config = dict(
    n_kv_head=7,
    rope_base=1780.0,
    warmup_steps=265,
)
Each number is 128 + 32 x the weight over its row's rms, rounded and kept within 0 to 255. Layers, rows and columns count from 0. Numbers have three digits each. The size before them is the row's rms in percent of the matrix's.

# up: layer 5 MLP up, 576x224, rms 0.0442, rows 226-300, columns 168-223
# down: layer 5 MLP down (transposed), 576x224, rms 0.0403, rows 226-300, columns 168-223
# gate: layer 5 MLP gate, 576x224, rms 0.0447, rows 227-301, columns 168-223
up226 094:113214170120209125113138141083086068158131070177172140114108130107144133106151066091116138117157159146089119121130112135096158165208155099097138125117158110075152081084
down226 096:165131116110125079073121112119071079062145129177127097110152101112116158151137180137106122131133078156127196134149146104140091143101160215140198158166121146105174106192
gate227 096:128104155124099115160124109183124183128118136093127186144103199125118089146158127125112148124127127096109177154118142118134157110100146093143119186123141118052190078128
up227 097:100123177152148146094160107127043083142126140134121115109165090055180148137096118119182116083100119143125110145208065160116136131120151150099169147133138163101136091161
down227 099:109140157162102081172179164194128119117175110120148121168157127143132111187118098151114076152120098147107118081122138070182136026118117166147087115071100129148158118186
gate228 101:137124174094113133153138119121132116135198121131131130116129152115134101155135080092123092100143121074109168098140152142120119128130159166134088133105130119134149160141
up228 099:124094169075129098084112114097184145135130129071100102192108095143145200105117185085158128123139132108079131150116174145123143122168121144095129234132147061075158133148
down228 099:124136137131118102132111141192146132146184157135127102143102110149080119112111117098115062120112125099113198133121139148141153168163184143170144110116147135172160120140
gate229 100:160084128169103109127165094156160109128072171082096111124144102111042118176164120107116103129086086116124124112210089140160122120131090118173111129117128168144172106079
up229 098:108094042112157069102158101146157093086128091121097089124124068148117099165114118072155104086153104208096159136125128122145093099082112133134158125135156145127150162151
down229 101:118087102156129152102118099140085169156110141172140179162117101214066147117085109131127183164141109120170140105105183163149163096119161139103125173188116120108157135103
gate230 094:090158134128120160152125124139088113077154113111095117127097155106191062105134105081164073117157095074108142097175110157084145157131154159093146173063144111130135188135
up230 099:144141139152120190109139133155089102141106099157145086082093131141132097126151078164141097106127179140144133184066052165158113106132130075153068181126135141146134121052
down230 097:145097080142114132122127139075111132192135089149147125103143082120108133154133156108093169083131097148155056160026120180157098166178062130102072124207188105150133177127
gate231 099:175127099159131135130206142182190157081100077103201101143092129150088135106162120111150079132193118140115112131159136131162155139104138139173175146148125138119181142180
up231 096:073140117088146076074109078140111099088118091153029214161132121193128142115099186128117182095168140102158138149175105113122185173135109105109123105135101176076146120133
down231 101:135168087128146081124207181101139121135103113194057158091120150085124119118149185080105131142122186115146172165114083109113109090159111174169134095094141112138110155090
gate232 098:076154114148091147170147121158140168060126205119117168159151153154149124152115145162132139077131166105133148122125092124115118055122061090146138133136129160192185052079
up232 099:149132096136113081131125133130086042140132160151157148108095067162137086167166201126083129178174159132086160143146158160078155181075138142126155195135182185128145096128
down232 099:132099095132136093171141109121141124132123085124153140132082114129145175157053134074164104176157136158149133120095087158116128130145118130129125114225137105112083132147
gate233 096:114139146096147100149126141093117192118187106081170142076182116158155145117076137123099140121107146082130095052119101104093100142123150138116147150118157118118161074072
up233 105:092139141113177113162158157089152180136114143167086111125130094186132096085161137116104170159156131110106128142151091116151141137175128176096134127150107110145054186071
down233 110:058110096104129160135145136114130169142141110142099100154129099094157134100127101141150120104132121146109107160089136071152133142139125109097111155008116129120154145049
gate234 108:143129110124064107163184137132204161096170126106160148206097111179128147166159153094119104123143134082127133162157162109099139099116120156116194151121104064135142149141
up234 097:132159165181137123147095131106056124132135116117076115101123156152103104117106105127193159071169146099172120124110090168085068118166073075156157142146165127112155081184
down234 102:129146126105105110123180181164133125112182155141105148117120098162130141113158132175081071168063114136108117148148121124110063135097166131144070155239157111157074185164
gate235 104:137140121069104108176165150124151124082128132098142123128130130115119111106118134104100112150170109105173141148154166093157163115155142114195149097104095127154196138147
up235 102:130083087085137077125179100062161076149142129154219157103061125133144131114186103134139111149158160093132117178095116151148117120103141159177134170136107113118133097127
down235 101:119169111114080118158121093204162131170153114091158077146127044111143163092173116170165104100100096121127072106104190173105158162087140138187144100158131069156127135120
gate236 093:112131168081126133128161126163079150193091154107089185082020100073105148123162130179130124216168113141135157152121162111110131150184120108070101073103156119113093158123
up236 094:142179169139080186122119160204121116162147122185179145140139152082139119130087082127155162159126172159098117123147059184144102082139077111141134171154120161108090074140
down236 098:136072058189126092160153119062117136120128105153124105141118078131094151127120143127072094077144171141114134127164091163146086115081136098126164152161170123041126218111
gate237 091:097163105151132121125090119093141114135120154180079160142087129122134163114128088129122107135104169119115146092099171112162160179216141162126094127118112135111090112084
up237 092:145105148147106096072118129156127133114101118121142121131116101147170148147089119114123148105123131107146111167072118127231142094125134116154114041123099122073086060111
down237 095:097107107118139175067130135092128104174130132121098095083075132094094084072192154183136070132181147094124149094157116156059115130124064151082088157030160130131098122084
gate238 096:098129122153103184099154168117127093127174153103185125130090114140089180122161114153202091150131134141109120101121130170151176073113118072136115150125136116167132150135
up238 093:113111161181129161153141135133150128225115108137141171139080155151126115089121137116120109125118117134185096135155122168139193104141161132141067043117112099153136082157
down238 098:138098135203075193182119137141143078074178139146162074135103129172114182171116148226134093081145088174150062116120121112133103105148171146133123196088142125102090132185
gate239 099:124077137191146161165130102158125133131179132075127141099119106102125195128145163135205160124156103121143125098138151123154107119128096179119153066111129135176092089077
up239 105:121088116184079094156185155132111109105120144119105183199131182144103081120140191120077173215116125163130151167152137084084142124136127139141162052118126096118096104179
down239 105:120138144090103202147136113103085153085134094110166097084135112107126121152155150197108170126129114115120076146114143123150109102143098116159112106131129180161142203135
gate240 105:112163123112123097181170105128164109172097154070124150140122113133133123137066142165108094096133094095149152089133108060140151155119060146178120128132150094105097038087
up240 104:122114130140158162107126167144178131080150135136144107161125144159093136090154097123122136119128135178111105084136141117123099087089103044147172107138123104101128088163
down240 108:090121182150108138111101134112110069133149212141146168094112178131126097113123095130220188122092143144122172110182119083111113125076135195112082115088127120132106194141
gate241 092:120174157115161142150109131163095082104146121203109115105138114168140109126126136182173106140097099110130168088098147079150161131094113170089100171115156136139127159146
up241 099:160127088122141112176177107110100098089130127104109086106089136198114044178131140095112131171173097124168173153091086125139099212091081154097058124135086094144114125121
down241 097:180139101093098140140135039140061103125123150099124144106102155132122170146127128196189128149118137076103160133103156131186114115180120149156115148068196077103128139105
gate242 112:129088122148152171148157101137107145067152104069162155135171108139153103207102094144085136086111128040149152077148120058187149172157104109117126163132106121124154148171
up242 107:172191100113148132080126141083124209098136143156097156152180103111074134101097159132157162103078102087149138153169136139106182138092147098125102130154135094157093108116
down242 104:127120106123134141104124153091123196123121044118122131033161115130152086216141117119148131127151119102113104140116160103134088107144105167077164137068137129103076122038
gate243 100:078156117129123135140083078146124135092096143115081147118119141159157164193083100097098111144141150101105138098092096101142150113169153118092139151082113088122165136111
up243 103:107124207111142135192158139117091121166106148093138050160082116096131143153144131136164144150126100153112153141103128054177125182138114139107057146178104149181154142108
down243 103:146053131122097148136099188112079120122073183125132115175156127105129114101105145102088106120170105074153138159136136129158127156123198099090090096131140120111142164077
gate244 100:153137118149103132190170128100148133126164169075124182148124118140149186173093096195209144109135142113081157155116102114124136191118131187080144117112102159118077149134
up244 110:127165096114104144161166134138091174093134120108172136144184181112102095186112102151130138156111118161118133174126106209143088085175112122125149145149112166090081116108
down244 108:151166126143166175133149196058090177153157167081189122121130174114085103092162081125160170125142147141156150186146122135120072128104101134083162132122186137129115134100
gate245 100:110097122088052178119130093066099117108114155102109055106150133134066159117116090169140155138088132152117127105158153093103181161090102116158162095147074076164094166140
up245 102:143136188203133122108131125114093136118113135105136112193126118083147102109136147097119094125099112104199108070173142119184125109119177135112086084157178126087139131188
down245 103:095161107162128147125117126144163160126042087121126152159147123157121141111132092147194132125113103106158176118116082102113158091119105137149082099087141118135184148163
gate246 102:102078122147099123130129148145116173086115131073090111061104122168115171132163105114119113106119097108124143104108102115136163153104169121054133134107173129132129154106
up246 101:127115135064160046139160144140195151103123118099106131120096158169135157128101212055118120125173119179091101138107103127117157156087158058112120109127142125130166165135
down246 104:067161147117108096207147147167120124103128125087174147118076132139093134097118149108136180115121078130107135085132125177096127210165067159124108058169127112145137058091
gate247 099:140177133158120082154111092144168137088127167119113127102187141158067102168084122131084079092110089159100119080153141053183065103122106137091210123119116187147118154122
up247 100:125118146141078142126135047112125134123146120144092152180104147092095120092118178138104166131109104151142147119101156082187128095135187168127116124152113193146119121195
down247 097:130124144155115207102108149106097102181113173110077131104125115125157129170121148091171104108127075181056136123176129058167123102140082112163115129142100164157106183074
gate248 097:159170131106104160175109111176140144131087139151155131123145175106105123119122159126097108144085178158110130056137142113183167100180156158166137103120121101152172110143
up248 100:069090110057111087114173127145153130098197119078136079094126129143170132124144187144137159106114101131091122191150108100124036132149067080067124144116125104062116129169
down248 100:095059154152093100127135147154165089102090102136116144116127153103168171088162115099118133114093121121154122136121125149133118135068127148144225114162091150122177095116
gate249 101:083162130104106142189092107153146120123163158139150157197093157133106141103134120148163140108115127163066097138108182051168152111088090114112134140118110154136165076103
up249 106:098131034096110139097092165088121159132096126157105148115046130157138147177110160065140100103139182205131085123095128103129132072161141156131070128141110165139102101134
down249 100:113111155134135163187131146124126189094168067131079067140117140087104102130123106037111103177148131082142183139120123166141123125158173115163135102126129131209123125165
gate250 102:100127075135108136227110136180105117082115150143166146182066130110134134136164124173111112136150152092103216102127155097034127149119074132170116079103054163127110043117
up250 099:082067068120127083156122124109097114131115150142094027086126105181099111143096167121117176154115115087114127101116101154143126132118158154124177152117143156136071147146
down250 101:130152100107173077174078157122142164106144117148159128164150151120171127186123100074117099122106109115139137184134110089114120167104085111151158121114117116156119129114
gate251 099:176096095041118107157068120143176147115117128128124133192173108110129091114124153083090078079097174122101170081082137103150077153179159142137143143100149147144138145121
up251 100:154077132094088097132102137126119090078167145114165171144104169084164115045135156071108072077144184113099134123128134067148089145111130101203092158127179135109141140121
down251 100:070114114136199173109153107151097098112091068153149147083127120185119159106199125186145146123152153137128160132168137098163164114141093126074091092056047127182120098104
gate252 107:134067124173133056166144093142101120141167163124114097054142171137161154109148110084114147138084126113162127098142119098091128115132165124121123134107140132126138200178
up252 105:064128100149094150129103131162118120086165176125167165133115142122080148113117126125062142111112158177076129140109078105082100078121148163159163187130075125155097139080
down252 102:146153121108155130063085151163079083082176125143097106111145123193108146156211150175151070128124166126155096136089143101119122099126162108067145162176111091129106129112
gate253 099:136095177095168117146129111130127111114060106163184101100117154086141119115077089119136176101122092116105139114119139127106123102145130148161145119127124101125160164157
up253 100:097099160177163073126096128103139116168140156145133082131167123082127142128163140121168146092083171131110118115139159113113085172074086139125184153113107122086086077155
down253 102:123132114107121109143121087169077142107161152084192133195113171161111116120203174133097135142115101044216112167101137133218088099103134193094149136129102155174145095131
gate254 103:127121121136127126165101132135124164144183086061090079126132145155160134207129102118131102118104144103100161104071172131144130132123172057123120117117141087184188150204
up254 106:162119144066159031069111107116157140069155143127136087127130146142174052120079169118081135079164132134145109132096064106150130129096144121097121091122096106072117105205
down254 106:152141137140169063010096106131132118107076082167150130086107158143089119110146126137139033120104135162153078109108156117134102124132146107126134105079082134137095143162
gate255 100:097151165141084159125133074119115061109154162094117203114130142092075115085178102160130165145165132060159149117128112148142163123169105100160083195110137139142097128201
up255 105:183159168103132100090116064133122090114151133125193139183127152123110127056170165170110148122109156128118118138230124153151169125124095128177057186132126093094151156152
down255 102:191107097081097104136147141123154128087124124117182151144116177168112160071114129134122091129133116100130127116206172161160076122118128150133162121174174157130148109105
gate256 108:130122119141139109154141094119107134095099112117151180140143059175118118123144131134161127090166105097125137107187135071095091109143138109097158197145108153121197116172
up256 106:116102190136175138138087186213143148108076150110131228148130110143117165169175118055118145143105147147134127134095190104139120182142157101176145082127169125159139157167
down256 107:123102130117121140139156100168079167129110084115127107106157184171097155136056128144098114144152122122095141164122165105114103106095189127132159170151105099094168092095
gate257 095:146081072148071225127088136106149182139098151058185128133095139134053149080095158137203178123122141152079166155085124102109143116133176142094103198105081183134155115122
up257 099:161091095103094131098137155133114145093154104113161158106168137168056106098115148076092128172117211128169092113128135104188134124167199130074101127098118137092174146148
down257 097:105127106146140076125137141129135153082108163162069141130146116131132130183084122092154181152147100114143099105075096182098180074162127133115096090237132092131158120189
gate258 101:126160127119132126209182137126065126100185118136090081182057087099165099139115103153107162085127130126130114144106131074102117125130163104148127104113138115084156162142
up258 098:082089057165171166158085093116098174131079151089095108133133138115163140148101141116146100174131127043129114148180117124171098145117186149114103096130151132172085057158
down258 093:114117136069141099145126141112077113131214173183081140122130141132119126087177088146105141197173154135104163091149118094132140114145159091165170156009187154094099152123
gate259 099:138167109149146180181152151162148117135104121130134105132124085111085057127166071154184148108133128109122143138047140111158058122124093089132078125122189176082175150156
up259 098:157113148187156146090150106147097137161127188192072134192099140109090160117105130083173131147115126092215120157110126135179083135166146110117079112128111122106130115149
down259 104:116196099111137130097090135066133157119147115125146125090154058101112117142097107111153176115166097102138133108048127094089113136144158145117136096155152129126146176163
gate260 108:093135077104126123135137156135162110103128138080165098094119099115122086152108177086097080135139154120116162077117134113136127104179160152090110108110134161158152133134
up260 103:144118096146138148114121120092111189183090147184137076119138097098129149063167136114135190170153132162135161134133127164096088125060138163098080118120134135111161057113
down260 106:157117123094136162146116125142118147136121117158174089116192125172154080155066157101094150087169066156127133133095164147112119167110124195134132092170125151104148157201
gate261 093:121140171127113117094161150187069151099148119078085153162070171100143095129151152175148160108088133193146125128164150087122037125112140165174111117104117089147137122127
up261 098:154095107103167116125169133064140115149136127105089150104132089145105148134127090151140186122048110103039168094120079102144124126095185085138046099117191143149173126143
down261 096:142136152128132112144122159167069175135138123077106118127123156088168113110141156176147110160113113206142120077122152087147132081151121177182179173070128092167160099137
gate262 091:109101144134165131151171088148087108201112139167122158078145135098132152143158114144170167100129115118148083129134153120176155119112101089069065146137124159092084164097
up262 095:126087039157177104198127147174152099042152120134065153145115146069140078143101155156079118062152094146085197151150122164086168153133142124129119114117083130130114169208
down262 094:083063106136112113072133100170085122146142145149110112157111127087136110131125114073167178132124173134133093106121086071121146135137111111155113085080094122144107142142
gate263 104:174113145111101155117093088155128153121098180105100110078141124119165098155105101119185080102069050116143145110082099117173125113091190104113116166099134161152148128062
up263 099:173141126178076098149104086129103099097128145105119103153147193168052111109108116198113134099097163128165133129097147140116133196121068143129142121125161214157131065141
down263 102:177139092117103124032175130099096201175107094096091178114144133088148055158091115129123114105164097118139101132130142135152086189148141118149098105103129140123136083135
gate264 107:201089187098146154170163116123139115064103091097133102143107111152049132176118167096186096106115148139147169092190068153129099135159107112090111097093109131142201146126
up264 110:140131136189132130104133181154143079151108114171119143118109144184176148174163130119144067126063161139101111175105129125162032165153123147119138102098165130129138035122
down264 113:135101080085108123185119119141089148125150111167125129090135121110151087137112115133109128130100092104122127224113093136118103173175100157087194086186135146104176100156
gate265 102:191066110129067104141105153092083174040131143104117106150138069151105081203088186111122098104130138107093126107110119122145147140111166177202151073112103160107115116143
up265 106:140072099117138137149135113111156092156119129105115140116113102036088094147087142086084098157112105110137165172137117149124163179126181104165088097132107154167171131122
down265 095:119157139162191150140116159126119098178129101127168173172123157136173144117160116111143132125129145102141088114159117081138041085143089063090105127192148093120163163111
gate266 103:130110151124150127167092106192061128168155115117133079107114142092090129145202107124195136116111065147064074084125161099107116204121177096141125126116136119129177137130
up266 099:112096093156147183102182158124155154118114120156186135092155116105125162148191165066101124114160153105147132129131082122152152196124195154156118150111131130130087127112
down266 099:105158121085119104133071082154130098144171185141185129108130133109167152123168141116143130161196159200102147148150131128147105091132158101129093148077101121135138143108
gate267 090:180154147137131158109094098227125115107147106178130164160104178145105145104106129093104043117145172159152130091097139094103136115129167083126126141186133183114140143162
up267 091:153148095178118087105142062174177107116129149122141142123163115153097106181073128095151112089120149166160136112105175183117173109135098132073113139116111129129215162152
down267 095:129133099090151128103122148102110107200090102132124160161108205140132110093200105164155101091112139121108148157184161077131110136143152029087153067152105138166075141077
gate268 103:136156083057167128165147108119154120140097123170095121153082108131179105073146103080141122144162196160090155128143165101145123071173077091109132177117113142093164126110
up268 101:096149149038137174129098070188143101155170119096165134146158180122173107100159118087130152116060077125154110080197133144133128133154085137104179131120227111109168103158
down268 101:203145129086102145146144121147095132127109131142103166148090104098142157115132141118168083184199114089158125152141172113102147145113111167079070118014165119114100138148
gate269 095:188123103145119102156150126186147113056107173141090111115098206108154141124092171087160069133131133106146156144159120120156119138127152119127080153095104138155139155149
up269 110:171106132107138093107130159186137129114064153177068135085145103121150141124170145088096109148140128144180140120106069151136160135132110155161145097123070179156135124133
down269 095:160130093172136147121110142074089182088135117168120176136177136128146189141124104148174132122114107152110104110121094154081109100090068114133182086255080117148012166123
gate270 102:113073125162110168192117120177053106109138137112128097060121171136127122106138143090121167111158100117159150142140187117089161147112158122096159108126098103085199163173
up270 097:100080140104111174183171161125203163112098170107152124164171169131152174116155095104083116043143135133116115204132107120081129176119104097139138132147125119172172114108
down270 100:159106174089156108062144064097177117093142056102121062131129095142057106143130153076152134203062150123139094099135138111123093154164139118132159072114107144131151139114
gate271 101:106114136096117140103094026133139123152143093137089089141081093142139124127162141127138108103063063103104139115116166128113112125123124100203162142122156085167106162066
up271 101:187132135109114117067174164125211107123143140123164088221145118152093140160150173081143128159171152156139131112156206085177201154111130163110110159142136093109105100123
down271 104:096118150109083215114100104178118098151160144125126173123156066117169141162151104159082168097135145139168171100122045140193091078131102126087099069106125074104121103079
gate272 093:136143125054175125151114109192218132116124149133168163177111096078069080159092123169135123153162154126127171093141139154109150133114113154094126117162059112157135170176
up272 098:097119151065090090152130100140184096101108139171109088128100136068099138117121126104101122131123158138211143088111082139102085087098114133140155160155062148116138113235
down272 095:138157130083110146116135135139126176108090107079141108094152106163090133127126118131114144098174162098111097187122170079138121122154158138080152164138109127168125123133
gate273 108:120096062081086143177146146126218128116180105139102125134157119127115171105133136156123110113134172165092150135123116129087145128196138109133157132123124095186105088119
up273 098:140134125140116157148137170093090123129135178152170112176146146117113096073121094158144101149165154179142132167090170111092091134142141089095125183133152148147206107110
down273 100:134107163089172160152096134084114068114143152172140076132131140120167101116157105088162092141090086190098145092129106099130076185158092102152088203083136133115104141116
gate274 097:138158070118095121126079144095080155153153154148131126025147087071135124164114087215065160108099077117097108132179199120136187133062124144195121129137147157127143138099
up274 097:115151163141122124103121128081102146081091114101206130165154112188146082105114145098149122162139128140168133139122158098113118163138091139113129110142153095190122147098
down274 100:148128155168107140095110127168106078122119095129064124117092136135173152115071116110125124136129162168137144186141137091117166132115167110111150067147043124167070155118
gate275 099:146125072150183141148128112166144132146165148126176122145099114084137130133201102088159118096142133170072139094079080162103106143188120142118064182130144129127042108075
up275 096:113084110116079140144141137149110047158136135140132122083094134127142181117129128174102140125139111141103095153092143127158110136166127086156160122101142068101113043084
down275 098:112111139112122081167117163110161132124121119115102068108094125123076140122122111139132111157063110115158191130153129095172140188138168149102152114065100139101116118131
gate276 100:116135183122139123161091210152174101070112152161131113105111189125170083145173101122148137085114129143157148140095148087127163102057112187127111132113139090115123092144
up276 098:055096067116114119167106164128132136190128124126102168124092148134146125118104152104164132127143143110136130154187154164182115092149172094131139123121156085141096116122
down276 099:114178140102161185057076078158094112156128153145152114117136123128106079161107068113090156068045116114124060111150137111165170103130141138114139099107146114140172140086
gate277 092:083159165099122150156179094143185127162185159082142131088062102124076161135166132107095112106107115141126163088093152155122141144117149144120102150172132102097092101175
up277 091:142130111072162083165153147155110137115049120117101137102118095145116112137109162124139156103143174148141153105166126173147106051154119141133135086152110130185148165160
down277 095:061145155124131140132098168160136117163134178098115093140096171130131132130159128119144118128112122105149120122160135123132100145147090127111073213196170145111136107115
gate278 103:141090152138110187121155126173190139131115178130158193176114186164128125154184135151122145101132164109072143163133220134120100088114091214117126087134189072126116118121
up278 098:120117105095151144151131103110100173144164065123104103170129140165135090138123172179105125161135142131095136136111129068162065075091140121107123114125086206170128115074
down278 102:095145062060123109148149074121155182097096137158152145137121092169115108135199125130079214105112169134115116073162154149139084122179067119105104131142145125141109104158
gate279 102:093138156145140126195164148130097077132137095110139111078123157199114126139125084206116158143091070098095183157156124126178159152093130134088141096107094122147123137122
up279 100:098133116120189114149074133167099031133156106099146128063122153137183155128144099180089163154119103066125147182173083087132169156089139175095102144112101111139158135128
down279 095:143092150063101107206122097139135101121123147131131173144118165137130150111041175081124082127139105138075133110090170186123068108173157106143124164152141122112066138136
gate280 104:172123164143110165169123131108156084128107193104118118143144043140041101109131130143156112126149126064155141164147076154111160169105126184139206146087131152132132111142
up280 103:166099111100097082148078127184109081120104117118124109040144180134155156128160133125121142144183110165147201088087137093134131091196114083099161138116105114151041177103
down280 108:117150130132089096122122082169145047100101178090079179142127074147144137111142128202088129139126110159142127153101118124162185161168098137113121046043102077055125079145
gate281 098:118161135103159129201103141144103057181184116124146157098107206090111178127153172096071127087132151140083114141186131139121150110092100139112132138138124162106062108128
up281 093:180138133140120119117196087127166147128096095139149079144109128138152138111135127157113099150155147124033127105085139159120169082163193137183126146147105091150087057124
down281 097:098080137129087085110192137122127091151172179079146130139128127129123122108067169143160139086130131082200198114104069157128116125153143162113167108196134145084114140111
gate282 103:127102102120140133143099109066134154153163141104087117156111090126099160125136157086190062121108139169095149139113208094101202167157211146104178116113125120183093156080
up282 105:131180121119159064132155062093170127152117118165086120148135110113131100077105162102126144121163131162131167060096162066050066133078135151119070167155114114147111162165
down282 105:125074146119089133105163149136133155150112131125125096105155170121095078182129138052081166163131097132149128213089126144112111102111052116125093084094131162130129143151
gate283 105:093125085150132165147138085115110193123139172136115142094095141105200076152093156108103145158116165107096180095168107106146110119114182170108128133113142126096119143113
up283 098:029157092120180133099135157167083116168113170114122179174190102063163164164129136135098135106144149188115120129140141137152230105145157107149151115081141161071082134041
down283 098:121128118086107100135107084187095131138104132115146072113163083088166119168062102093137084198119127151112109100145136131102073132099140144106143135093195116118150171165
gate284 099:151088105155091103184198129108122134131122197121131109137112163139124109131104113132168158127114063131108120152128083122170141137192149132145094091091182134152171072224
up284 094:127157163094067189132101113115196179127126165077105111121128049151137111076135152143136079135146203154169114076193145129118093140101096137100131109120079195099114149124
down284 098:160092104063143113129107115144105150078135136108136153181143112156110114049164149104148082123133137125173165152117151112044094157127131107140098178133138158103147171144
gate285 095:128147165088175131089121173127143133159148163089124142154181130071135183087130103150148149087117173173188142153134149041097099194124085154125166082110158197148142117147
up285 095:094153129156114209154138109142116155124133147117180070148080119185092120138155144099108048179107101098138125124126163078167136126177132112120125139110115082160097109144
down285 098:114113091132115171074124112048130110120151117135114161086169173097167138132055159119120177093126066151144186150129108106107083128188044202101111150089123149107116102168
gate286 112:083120151147107122164105089097113120108138131087135109108155098114161103203185193109133118157154124092124108113130151183114158163145146134068095117122089145157165113142
up286 098:147139045078090159150135065166099117150102104113121080141152128091105121146179113130085134191129149147112102139126101155133171129169142129104135085160084138143104117155
down286 100:116207081120077138140090128115150145134151111086170136137119148118143096120144148096152173141153113133125074132135126163151111141121132119134138075181144143135053154134
gate287 104:108139196167114095106120169103104089149176098112158122124142158086060120112140139123059126140158129115102105081109126099140191126173133158086107095121141157116150157150
up287 104:111189177100150126122157092100110117144162136089108083132110071134102138155153087184083146162177110193127127109181138113179123100119083114147108172118172153129105134141
down287 107:113150111100155098140118168136118093107149215143144120138182171079142158093131148113113182075141082158048115154122115115098094163142143078161066140142141152135074101089
gate288 104:156087109105129080113178147143146137092143136134113109111111036154105083147091148109105114145137122122154166138121183128105122183143131151116129156122065115152143161109
up288 100:093155130187142165129124058107114171146104092140145078156145112134163157138069124142186139148088108161120142134097146191116141081122122107096142064131196198096101144114
down288 102:158177125154110086160155114128094164158128106104137098066160068192109078131087140194093107180120124123161109127141125167132110122151137142138133099105179138078145151133
gate289 093:143149148129132098088148135143197078140194107139098072113128160213158033116106137128159065107182192113106138060132140140161116197126150132050111115136122153088121122134
up289 096:122120106143093114088156123137131066146147124088117079159137155125087116154170143095158088117135193135127143129091093132124147146138150078096103078127129144104057158175
down289 091:097142149171101124120091158116049114121095147116144145112131108129132123121157145169084141101089150107082185186144149117110114086155126123140129035116188082127135120116
gate290 092:183131154153141074103132118156139119148104139171109112092149162127121135093146211143108069196061113137111121089175117065122079087172153164138099134130109164072116121163
up290 093:221072163141090159169112068118100074181146125126111113142108116105096138148149114157111113151162113182123173170125097110129118177136105130133110155130093087150146166112
down290 096:138131119150108123151109134137060181090108089133164127136167112127125109194109141109117171123049134096130142144133145081171113154118105146150209082057114121072153103127
gate291 098:145121115148149149119085085170114136095141155105082190163120133162140136193072137124181112110112093118062115145165125107154090097173158183129126140096131104168150132126
up291 104:126091085130101119115178037147159131150103183106100141103089087157132143138103143132137161109114159113187129171110128173103149082184156083074114161112151147090158087124
down291 105:105117147198145154067062091144095166109084110131094104133070108185136082091146136174136105148116160067091085065097061200125109107179087087103103163143146200128166146162
gate292 100:132122081132097158156140099158173136116183130123118138181116161174073175119227118133122149154163131146112098116138133066112108125135114182137135208128157132151125064145
up292 102:152128135142109165172163096190067161157146128137075103185144137090093102109120151188158133067113069129149076122131102150128180145141162071089119112109148196149163079091
down292 102:128128120176119157132076150137120159147248140109084150144150104142119176094123087174156116119151114095104076096133174136176175081092092103140152162136148121163167127115
gate293 106:109184140129178194140141126199165153043176101080137198115161132173104149180120125101099141096122156129194169095112125127139106134106130141135223134123133158096121092111
up293 104:122177147107103111106166115139112122137195160171107126094114100149095119117077106102179143091163158158083120093111124135150160106137115098152162168141081149159162082134
down293 101:180119150116142099176113120103163138130112112098102201182113127118139151115123112095129124063113124115124129172096114155122132086146148121139131115167160081201162117071
gate294 096:178157113169097124115207136126142145122097149100095145126146148135083161158120077119097077095056069136134205157194115156106120121093161132130189118120083123165115164136
up294 095:127101178130081147085109115140081105121188094118099159188204136182131113137183116125072147175113076104119139148170131126145119082150097092104142093092076079134132048052
down294 095:089139102167135076121162122117128091156128111160081102111130171116165134136100153107166134108173150115107120129098123061115120175073120105148162116118126056092124089116
gate295 104:154132107161162166132122177132120153068164110092151097126110124132145156149112042096136086133161123118125162113117131139143138113126124137071153164104095129186145110040
up295 099:171119124089136148104129118156137107136186092104183110096143088185098085099133091133081097130186140163115146156105113162158128148161111166094140144142153164174138163114
down295 102:166097095143111160156151095134095092156121123102123114118139056070113085131091122075121063139099107151129103127126162110126208144104098094109064101126116168117116170109
gate296 098:155115126070122153165193163100078136110219127091110117103109151122119125082160120164122164108143181073176183142144173099117208163178129137195131106076156084115108104194
up296 093:139144118127122121108144131101149127121202109159145160181078078136194128078125167121168141106138086137129112096120047159137105125118096106219163116143173145141096184136
down296 094:129147045120158087096136166173101142112144111126151097156134102109140134201132107111087094154122147137132128062137143119173109224169128163118168168228109103110169145107
gate297 096:111114153141165111149134121084114149116162128124192100127104093179181099089151135132109096143161171112095153097137074090122142112128109085114081102114109074118169135200
up297 099:083141164157205171133146134197174126151160065159140139112147092113118130144095129076127185055130087159110128172165103133144139119126161163101112123123161109134131103116
down297 098:129106126222091075104197119160163060144125157134118085186109120101135173125134183146155084082138145153169159109130123138096169119172097163072144121189141127163133095075
gate298 107:224152082098103194150180151130127129080104141126166152135150118110096093111153065140115129104078113042097182088137115115143056140171083100134103138128101143101149105118
up298 107:145122080137087122137098108161135156144129145151210105128193102135168100131112144141113109148139096153132084097186118135110116133107095137148125208125132152134133117045
down298 105:139156156110201129107163134137132127126123144215192148167181134060077134115061123195102093080098116135120095222094128129122140158111149109157149194059112142124096110126
gate299 108:130163113159095102166175212131166140144169128059167153146142144119118119107120119111133126130121090134182113137117149089105120131126090158111141160105153169113121101092
up299 104:150170109178128139103172128146137088173080157154177161139142174155129098145112104208132158112106200102086120137131150080099166105135174172104107173146077123115125113146
down299 102:171171097142150151100122153099162104176150173122108138108123142137133176134119108136142121110158153107104095100120114176080171145123122136141142120172119149085195185133
gate300 096:135115090145097116115166124129176109134125141134101119154105143125150091148102095106122098107127149123160141088169147087163165132115127084142114172138124132136134168144
up300 099:133100155192144152134132140136135108107237143069090123134146051212110146200096144125153137125099152150194147156088136164144086134104135151143102124141126134131110104130
down300 101:132078137180075126159105102106103168099133101099107127167173100134077091172124066136182140099128133145074191130163159158155130142148121196074139097065149115145220131172
gate301 115:157097099066111156189119108142161174109138144097129145182093144114142146102159150153080102124170107122097169111096101093121145089193153167096170180101108159129180187189